config.toml
num_hidden_layers = 18
hidden_size = 96
num_attention_heads = 6
num_key_value_heads = 6
head_dim = 32
intermediate_size = 384
vocab_size = 4096
hidden_act = "squared_relu"
norm = "rmsnorm"
norm_place = "pre"
norm_eps = 1e-06
positions = "rope"
rope_theta = 1020.0
rope_fraction = 0.25
qk_norm = true
attn_scale = 0.177
bias = "none"
tie_word_embeddings = false
parallel_block = false
extras = ["gated attention", "exclusive self-attention", "value residuals", "a smear gate", "weighted sums over earlier layers"]
init = "orth"
init_std_qkv = 0.0561
init_std_o = 0.0696
init_std_up = 0.0802
init_std_down = 0.0802
optimizer = "adam_hyperball"
learning_rate = 0.00514
beta1 = 0.9
weight_decay = 0.0
lr_head = 0.00609
max_grad_norm = 2.0
warmup_steps = 321
schedule = "wsd"
decay_fraction = 1.0
decay_shape = "linear"
final_lr_fraction = 0.1
batch_tokens = 16384
max_seq_len = 1024
doc_mask = true
train_tokens = 161600000
max_steps = 9864
dataset = "wikipedia_en"
Each number is 128 + 24 x the weight over its row's rms, rounded and kept within 0 to 255. Layers, rows and columns count from 0. The size above them is the row's rms in percent of the matrix's.

# layer 9 MLP up, 384x96, rms 0.0802, rows 140-172, columns 0-95
size [106  96 100 112  89 104 100 103  95 103 112  94  96  91  99  98  93  98 118  95 111  80 100 105 107 101  92 100  97  96 103 111  95]
[[188 117 135 138 158 136 113 108 138 130 128 143 118 108 133 116 124 182 162 143 140 139  95 121 127 155 116  83 113 138  91 158 125 112 135 168 106 136 141 122 150 142 145 140  78  76 117 160 113 128 164 171 147 163 130 115 126 121 137 111 113 115 121 134 169  99 112 160 162 100  94 140 142 109 143 114 169 113 111 179 146 139 135 159  83  90 156 135 156 137 135 146  87 128 121 127]
 [122 127 145 142 134 137 133 126 128 136 120 164 173 154 133 159 113 186 130 100 138 135 123 151 152 150 111 104 133 136 143 112 127 116 109 135 103 124 157  98 149 165 153 148 147 113 129 161 107 157 127  58 113 100 160 116 124 135 148 133 146 136  70 102 110 125 102 120 122 147  99 140 143 124  84 133 143 151 183 115 128 125 153  59 100 135 115 174  90 127  93 104 109 134 149 140]
 [108 134 168 106 124 133 136 142 136 120 103 164 146 112 106 158  91 135 177 150 109 146 125 140 142  86 139 101 169 127 171 124 147  88 134 176 156 131 149 126 103 136 109 114 117 171 124 142 162 144 119 158 117 131 110 109 146 101 163 115 146 139 115  99 121 150 160 167 149 145 137 154 160 156 140 108 101 158 137 121 156 166 112 112 122  75  91 117 105 131 121 133 127 117  65 108]
 [141 174  96 112 143 144 158  87 140 128 167 112 119 130 121 180 158 157 164 123 154 113  64 155 126 133 150 111 133 146  90  80 117  95 149 154 131 163  96 125 127 148  86 156 116 112 176 145 130 140 105 140 177 136 150 110 163 131 125 136 118 129 114 107 134 101 122 126 148 127 152 171 153 149 106 128 129 138 180 141 155 128 136 133 149 124 121 148 127 119  94 155 141  98 150 125]
 [166 122 168 109 143 128 106 107 150 121 111 105 125 115  97 125 119  93 110 124 108 104  93  76 178 114 115 151 131 177 116 102 123 114 139 120 133 158 150 104 114 169 114 195  97 152 124 105 121 118 165 110 131 138  87 143 119 157 154 147 119 128  92 122 146 142 143  79 135 134 140 121 155 135 118 121 118 116 163 137 124  92 126 137 102 148 165 127 153 127  94 135  64 126  94 132]
 [141 104 124 116  89 122 102 129 110 120 106 136 142 139 122  99 122 139 124  95 104 121 160 140 117 107 122 101 153 147 138 105 125 133 120 108 137 133 133 158 154 120 152 140  88 117 103 156 124  88 133 115 137 130 176 118 108 171 153 139 100  98 117 116 150 137 127 123 159 136  71 127 115 174 159 162 159  88 133 137 165 150  95 103 105 154 180 198 122 121 112  86 144 114 135 169]
 [138 163  96 121  96 169 158 129 147 125 142  71 116 116 120 127 144 161 166 132 101 126 122 116 173 134 165 126 139 165 117 105 114 163 154 134  88 102 129 145 135 130 146 122  72 136 111 131 142  95 125 148 117 175 112 101 145 120 101 105 163 133 119 101  89 152 115 146 168  88  84 100 113 153 154 137  76 143 102 134 155 130  98 114 107 101 112 136 105 142 124 111 127 127 142 108]
 [119 124 143 134 113 121 108 100  99 122 136 109 167 114 106 177 128 169 131 171 158 114 113 127 147 106 120  77 168 108 156 114 106  93  99 138 110 151 108 116 123 163 162 109 105 107 141 111 127 137 148 156  79 140  71  96 144 101 160 109 115  82 136 136 111 149 150 117 115 115 121 102 170 150 177 114 128 101 124 145 102 118 118 146 135 100 119 178 133 127 126 163 140 151 120 143]
 [181 125 164 156 153  85 114 116 131  95 129 103 124 127 142 130 133 139 188 104 146 110 107 129 120 125 129 120 163 131 170 125  95 113 143 113 163 121 113 131  71 110 114 108  96 137 154  99 126 135  86  83 148 147 110 101 135 116 129 119 142 162  84 129 107  98 153 171 176 106 117 150 131 159 149 121 128  93 133  93 146 121 101 128 104 123 133 173 120 156 137 129  99 127 141 160]
 [206 161 116 135 123 140 100 143 177 118 139 109 158 119  86  90 166 174 130 143 172 173 113 146 127 136 122 102 127 160 129 141 116 151 128 137 104 124 115 149 134 135 142 106 138 101  92 140 153 153 139 108 131 151 157 125 165 156 173 166 157 133 126  77 108 140 129 145 109  88 103 136 133 115 148 121  83 125 148 136 152 119 126  99 115 141 149 116 145 146 134 168 141 131 128 153]
 [ 98  85 153  98 165 116 154 104 148 100 167  90 126 158 102 114 144 166 129 112 162 142 159 105 122 134 100 116 161 131 102 134 132 162 149 132 156 143 187  99 140 137 140 112 113 113 136 150 104 142 113 151 128 131 133  92 167 142 154 114 143  89 108 116  86  83  96 143 107 126 109  93 124 199 151 143 135 115 133 153 137 144 135 161 123  92 107 123 116 144 134 110 122 115 137 107]
 [111 123 110 134 130 160  97  90 129 113  95 155 126 125 125  95 100  79 159 120 127 110 110 143 151 138 122  82 108 159 130  49  81 115 129 114 126 136  81 124 150 142 164 107 133 122 114 186 146 125  92 125 121 103 139 134 142 127 144 154  86 124  91 135 101 126  86  95  82 144 125 146 107 120 106 142 158 152 102 104 160 137 109 132 139 128 122 119 122 128 125 148  99 155 159 129]
 [143  96 103 152 146  84 112  97 142 139 135 137 153 137 116  94 101 143  99 120 113 156  99 140 164 144 110 156 135 107 140  98  92 125 160 150 157 135 155  71 134 142 128  94 101 126 146 157 153 146 110 120 138  73 117 130 115 149 186  98 130 122 127 132  99 127 116 129 119 132 117 151 134 121 131 126 116 133 128 132 161 180 156  65 116 140 112 162  75 124 145 125 137 146  82 146]
 [103 108  99 171 164 130  98 124 122 132 131 141 126 133 155 146 107 118 114 138 109 149  88 137 155  75 148 121 115 159 123 136 113 111 150 155 100 174 149 135  74 134 131 113  85 100 146 114 132 125 128 140 108 117  94 118 120 160 168 106 184 104 111 105 105 141 131 116 128  92  78  97 148 133  99 145 106  97 124 113 113 156 175 118 107 170 146 163 133 153 114 132 124 110  98 150]
 [144 155 152  84 110 105  58 151 135 146 131  78 139 110  95 153 127 122 133 115 153 139 139  81  94 107 146 142 141 111 127 140 106 146 112 149 134 147 112 164  95 121 111 129 148 102 145  98 131 115 162 123 125 109  73 111 112  87 113 129 133 109 116 105  80 116  85 130 121  97  93 111 158 162 126 127 134  93 101 105 140 155 120 137  88 116 114 162 108 104  90 112 124 112 112 144]
 [111 130 134 134 147 143 134  94 112 107 106 112 162  85 130 126 113 132 178 154 125 141  93 121 103 127 144 120 175 190 119 143 108 109 102 114 129  90 133 134  63 171 134 158 122 141 124 138 122 159 177 150 178 135 135 114 112 106 108 169 121 118 116 162 118 108  90 144 169 102  79 142 118 118 116 107 130 122  95 119 158 156 127 124 155 105 151 133 132 163 144 118 134 135 153 137]
 [127 113 107 101  87 112 147 146 138  80 144 152 133  97 127 108 100 145 171 142 135 131  71 157 129  88 124 103 120 168 120 114 122  95 135 159 114 114 113 162 154 162  96 125  84 125 154 162 173 115 149 121 133  84 175  98 146 113 122 145 124 141 123 139  85  97  96 124 148 138  93 144 111  93 140  96 112 119  88 125 127 149 113 114 152 126 161 131 156 147 135 128 137 101 144 150]
 [132 141 118 150 121 124 109 131 160 143 111 167 151 149 154 158 132 167 127 145 155 136 137 141 115 141 113  51 123 118  94  93 101 125 126 149  89 137 147  97 118 163  68 160 106 146 124 140 144 134 134 119 109  87 133  99 122 125  98 156 162 140 100 111  83  74 166 111 104 141 136 130 108 118 124 183 160 130 131 140 133 162 162 125 105 108 112 149 105 152 105 117 127 139 139 134]
 [125  94 121 109 118 140 102 122 126 117 122 159 151  84 118  89 177 119  79 108  94 115  96 115 144 132 151 104 199 162 139 131 135 115 122 144  98 137 121 134 132 112 144 141 121  85 115 143 117 143 108 109  96 137 117 142 112 101 181 114 108 124 107 132 142 119 124  94 127 129 146 111 107 152 162 141 128  56 130 129 174 138 137  58 145 137 147 131 114 153 103 130 119 142 153 147]
 [105 137 139 127  85 136 132 109 140 145  96 104 119 127 118 107 111 135 132 104 128 160 115 154 106 119 141 120 183 141 152 122 166 110 147 142 120 123  91 136  75 125 127 126 170 131 101 149 118 158  98  96 159 135 135 125 183 126 107 113 174  92 114  77 123 112 104 144 160 126 120 124 111 153 101 137 141 138  90 107 100 122 162 109 107 105  65 152  75 103 117 116 147 134 104 129]
 [142 104 163 112 164 120 122  96 116 142 110 105 157 103 123 105  88 174 137 132 134 124  79 147 168 184 144 126 133 123 125  95 128 109 134 124 107 119 114  87 148 162 101 141 151  92 122 188 117 116 123 142 149 180 124 122 113  78 130 136 174 116 157 134 126 145 113 112 108 117 146 123 122 133 177 142 149 103 125 167 144 109 142 121 145 126 116 178 161 100 113 130 115 114 163 119]
 [116 135  95 130 172 152 162 103 145 112 171 132 145 114 115 143 118 184 104 125  99 117  79 143 105 134 149 127 131  97 130 106 178 114 142 130 123 105 126 122 149 165 123 142 105 137 142 103 159 131 164 123  84 141 147  86 125 129 130 130 163  92 152 129 144 123 137 132  97 158 135 108 153 153 205 162 120 137 100 165 132 130  98 127 124 156 143 131 124  71 151 149 121 114 125 114]
 [125 154  87 112 189 132 103 130 115 144 144 114 130 145  94 172 146 129 133 119 116 151 117 127  98 135 143 102 170 169 143 136 141  98 132 107 122 188 132 151 155 173 160 118 102 107 126 172 102 145  95 129 118 145 135 126 112  86 103 138 179 124 148 127 122 138 115 122 145  99 126 143 119 159  94  85 128 114 143 169 137 175 123 107 118 122 174 112 133 101 118 108 116 118 100 155]
 [132 122 110 135 126 140  98  97 139 146 104 111 120 150 126 109 129 106 166  82 147 142 116  91 148 131 112 139 158 177 103  64 124 128 126 124 102 125 132 102 147 124 115 104 147 122 132 116 147 122 161 109  77 164 117  84 107  82 133 136 121 115 108 105 125 104 113 107 131 113  92 157  94 126 150 164 120 114 104 167 135 156 151 124 128 168 105 191 113 112  76 105 116 155 126 125]
 [133 169  84 156  86 139 109 133 157 135 168 116 175 101 156 111 136 167 138 122 129 128  95 118 113 131 105 101 133 100 137 125 167 157 159 135 118 127 128 119 125 122 150 141 125  81 146 139 122 104 110 108 119  84 150  99 142  86 110 134 101 160  88 107 125 117 118 100 168 165 128 107 171 155 132  93 139 102 132 114  95 142 137 109 112 169 157 155 134 140 133  82 111 151 137 165]
 [181 131 138 105 139 119 140 113 133 106 136 190  94 172  98 144  94 106 119 122 172 122 102 168 138 133 133  81 111 117 108 145 113 142 129 158 101 107 117 109  98 175 102 133 107 100 125 128 167 140 128 102 161 127 108 154 164 111 125 143 130 116 109 120 127 136 103 123  83 134  89 114 118 129 111 169 131 111 142 131 138 190 156 108 122 137 139 178 111 128 104 136 133 146 115 170]
 [136 130 148  81 132 139 149 121 129 145 141 120 123  97 122 145 127 132 140 108 155 115 116 168 124 164 132  86 157 138  84 100 127 149 146 139 125 142 162 158 105 153  94 118 111  98 111 135  98 143 160  96 118 120 124  88 105 166 149 117 120  80 114 138 136 162  97 138 125 148 117 147 123 135 122 109  95  94 153 126 139 168 104  70  88 122 117 117 122 143 129 183 162 141 181 167]
 [131 118 125 121  94  81  80 119 120 117 128 134 121 143 129 143 120 113 131 140  99 128 134 157 169 176 187  86 162 151 133 123 126 151 130 113 130 124 158 116  90 187 120 154 126 167 123 154 116 114 148 118 159  98 159 108 166 158 150 127 103 122 103  95 127 115 126  94 152 136 134 161 136  99 118 178 136 119 144 116 122 144  74 112 125  76 110 128 123 167 114 146 131 135 117 155]
 [127 134 106 109 153 154  97 105 110 147 168 121 133 101 113  76 158 152 161 123 151 112 141 131 139 142 111  80 161 190 101 135 151 134 152 113 105 109 122 162 127 181 120 109 134 144  65 143 142 130 120  97 138  85  94 101  96 118  99 149 145  75 134 153 108 141 147 153 149 118 124 126 119 136 136 101 116 131 100 119 125  98 158 137 120 121 185 146 110 129 141 126 147 133 141 145]
 [110 124 121 139 154 134 153 126 139 136 164 134 149 143 108  93 155  94 104 128 157 124 131 128 161 132 148 130 121 133  96 147 127  76 170 181 109 214 148 124 133 136  88 158  75 146 134 140  99  97 134 133  92 138 117 124 155 103 127 135 115 118 119 122  88  69 106 124 163 119 157 130 134 135 108 162 134 102 121 141 146 124 135 131  86 112 173 127 115 153 131 144 144 110 107 136]
 [126 137  99 123  95 191 102  89 117 119 108 120 133 158 120 129 107 146 113 163 101 124 115 135 115  79 174 128 150 208 153 132 145 127 145 110 118 142 160 102 108 116  92 110 139 146 147 133 123 144 129  87 130 145 113 119 159  85  94 139 101 115 122 113 106 112 129 130 178 137 163  99 128 125  92 123 100 126 111 147 160 115 136 122 109 150 165 105 140 139 113 136 142  96 178 120]
 [158 104 116 142 123 137 131 128 165 147 120  93 172 118 114 103 125 103 113 168 156  98 165 112 127 123 126  88 170 174 174 127 194 106 151 155  99 121 171 127 141 131 149 135 143 135 102 193 137 129 134 126 158 116 108  71 124  78 164 138 137 123  86 149 112 134 141 119 125 144 147 125 151 153 110 148 141 133 128 124 125 148  94 153 129 113 115 125  98 151 127 134 116 110 152 142]
 [134 172 183 134  74 150 131 109 129 133 101 132 124 105 120 127 137 131 134 153 105 123 134 119 139  95 179  80 145 156 120 136 151  93 121  95 132 117  99 122 121 155  93 127  83 158 126 123 127 157 166 131 127 124 107  69 120 126 131 130 111 111  93  91 107 131 147 164 118 147 132 154  93 120 144 128 139 136  94 109 163 142 165  79 105 141 104 144 147 111 136 158 108 100 175 112]]